python train.py --num_hidden_layers=10 --num_key_value_heads=1 --positions="rope" --qk_norm=true --bias="none" --init_std_o=0.0 --schedule="wsd"
Each number is 500 + 50 x the weight over its row's rms, rounded and kept within 0 to 999. Layers, rows and columns count from 0. Numbers have three digits each. The size before them is the row's rms in percent of the matrix's.

# q: layer 3 attention query, 128x64, rms 0.585, rows 0-13,64-76, columns 0-63
# k: layer 3 attention key, 64x64, rms 0.472, rows 0-12, columns 0-63
q0 073:518585552479446472498483517486448445473583461470391561640531533456463502505585478476537482487549521477555559528499535548566472434497388553565470472512523486492547399602546448535475471493465479
q64 081:588467471464443505519595529506478500417492566579463531563553556483424597535507546584545553441429486517555470482485466526519489501485528506577513494450472546550456472427480428463553557487363438
k0 069:484602571589412514489570504409385461547596502549527530448522451439482549521491461435513500489519561512582539556502496483580391452455428475492454442536486476498432463465486500479511500435493451
q1 097:482487539440499435443554391498519502469496421575477401504565551494565489547607419488549514502546495504513492471490390529471531484484466581509562567521515517586493516406480497369503444463508506
q65 080:460439509496477439485452495538484521460491423497512491446585486521580479435481563464538562461521446415524567464539476439582504477515613443463384473485596480474432590509535480557518532516606521
k1 103:555489403545467478572540525470472466486530590428525478533511473616465536463496455508389512394557496481472527502473462468421466546570552502587546575473555493479509417524473448545453504559563427
q2 094:510486475562518451488542422519557593410453480500444497474530504506549496514473449474599531395586410474528527503555489529620422528561465474520510559455559551600472523476555500397501493484477461
q66 076:471560522474430468564476595527382505439489487503515489455505591492457555562549448488575513418503506415540484454491507474610526556523595404546537519449462473582497424508548494450536493549524459
k2 101:506518501478473479545500500497516464453550582515353446488529563496506552510447462529497546613482537541538501402501621513553413488460461493549526442491413491451474536552376476566498441486473540
q3 088:587517464518576518443474456385470470577486494538507451470492569412511514496485500568437463462441596473480493508415439440448437479444591526458519440557464463447549485527455551601535548561522509
q67 076:506389525507575579508442476512530514530491560527547520557559482492483444399461567544503504446453526539447577573541463557417477517401481519504539466509546582460616521488532484513438600513452452
k3 103:456548453454577512497479527487529491394559431423517574516441535545560462551517479503433510531499436474468537505562473441553565592515505403472431574439434468509545457480596517454551420457552530
q4 103:487481501542532531437480509435430481509560485552502452458476529467497487516530528568477520523461588549573474538417493488439465516476577553475538410533511456401614504497460458582603555640506520
q68 064:569472531498503514562535489486563504546643407498535503444566516511459474470381567578446534451500538516593499393492545505504489445489462576513468512535515485495588604538518506495436536567464491
k4 084:535557524501502479485488469418456503435534532480485510549523475479523559442533440590461511581442461496484575558507495561482542531487531426421402500485473508526434397518564626473557552479624543
q5 101:497537565592452492522507436478486422465456452432430457486466569496617468533502502428555484503561532458542637483429533501441444497505583492521531536475578487525535447474483460566478556516586574
q69 073:474572522459505421471452459577497551393517450439523499441470459484474566497433592481549507484514475504566442515551503546509581483540528418419450460498411471399474617438476458566490477516510462
k5 085:604491517422431567504521513442452564419472506483470503488556563604474501485460467516428537505580414477505434474520501571610540475551469535533439544521438515425524524479476491594594540495506440
q6 099:419502467525541463543497487498534484558439571461504512523571414510526519447484414424391483492506468459397559532508504503518433524480453553603433539451598551427495481550588598456513533503506481
q70 067:507531580466461549461448477498527477564484496423577474500515509522513406517579477357450439542513470460453560517512616474466453552454433429485586510530493471523507497555540495366465461449504508
k6 112:486463467426493416467493477496585538508430438457566511510456493470583494456469547468433410461565367548467471504465453476495565536536457518473634489442544429498568469586522500464531480563505529
q7 094:509545442506609467513492453475478424616539469532522515436624535504525467534542497464456516401579496518491437460483447415493466539474609528519529447483520497523571458524479437436442473518477607
q71 081:464435381444469556464511454480525506544483483425524473496649479549483433538449490537478509552483532461459585571461517529466483583454562517549531496529526577500533456518545460520404618560485537
k7 101:473536493500522496458373493471437595524526436485537589522389521531539463460478430550408443514492525569512571482554449479561493563532434395475427511453480494569482556523578455532508442495488465
q8 107:530444482488454434527516466510579567464507484488508559503558572571570516461484498445615531525479492514436482493606474506489546518551519488476536537462412467615339524441564523444472541448500501
q72 068:429506508545483557473556518538562537439431565515455452490644549452569482511436494554522542506537505507500472473466544411599512448452476420425554443444542527559475499571489561509599453533538514
k8 086:499524550548593447422460487525540519456394457431503497485448616495476533427473457493563497515561534467447483535521514471514483535457432569554443514530625547456468554488509513526520535382570425
q9 108:440522463570497486486528498426542586444427534526458461546382533520515508590485406552505466472380523582437517437533414496509463594416500493538492481538509469404537512533507540520515460486533556
q73 093:532473491511522501483478399459521515500540520522541485460510448538509527380528461423431567617486557519569441378573580523552508553494540526520444487537491529405499565485580456440507569462537537
k9 103:511467573434488567497569474550608390450487505492500557608523479464520483554510530573524472518432528378469455434489515460438464488495471424495502575471420452545445501460493540534490428597481505
q10 093:568496485527466432481517426537592564521578451476516479566558523614483518505457486590640520559541550464516514472492540465436528492519535492570463524560494522463433467522389449431478565542527463
q74 083:527502467536477513531458502553525495448435650442468543489583434542485538458478495561572486559564471544515469414554477576495573444543531432467398551476381471514470549540523525476497419476507486
k10 103:422532547533471559453551515508491516598492452484500566471568605429555472477457431560431547551540509430482460444496543420404428473534421486456441584536520520464529546479513501532464442403515499
q11 106:404459577557469550562488508499516555549477431543579492439588442474551550488441413469472533482570512482469492573501543530471453415464440540529558572483528448467444507489505603457519488483490628
q75 073:521539591478504511450463448511540524501522417545489407445437552490516464506532407413497460501602453536470454479470514520393509388475580528482422520493493438424521533561460455544483526490553399
k11 096:526502382474516436466491535470470504533525497466494508500503523566498501444535458487422412561491433503491374465416415505525552542588534535451570510580586488507518557452471625443521493558470538
q12 094:469564436430524519543467460504567534455468589367487563505506513514545546411410505471557513569502445550477537501544527548441455425539550486447522541475509524494505542479478504481428446607616454
q76 093:549526531514506496524513456566554488499452485377426407483489470430564452500514505471472504420444451508425581470575508473429511458476394524532448528494494520477554586550549623579546448504460498
k12 114:458447485481513479404420482564411541502458426399517500552496468509500487404480486369421530559548450427479506557502533419498588535519468542499502562523544439513469475539527533418459538443562502
q13 079:457601493545449408466544576439461543490526504549513545501566523417526485524573614441508534470464587489532438516468477511475425595430495461507559438424445504581441420530529484473534519532504532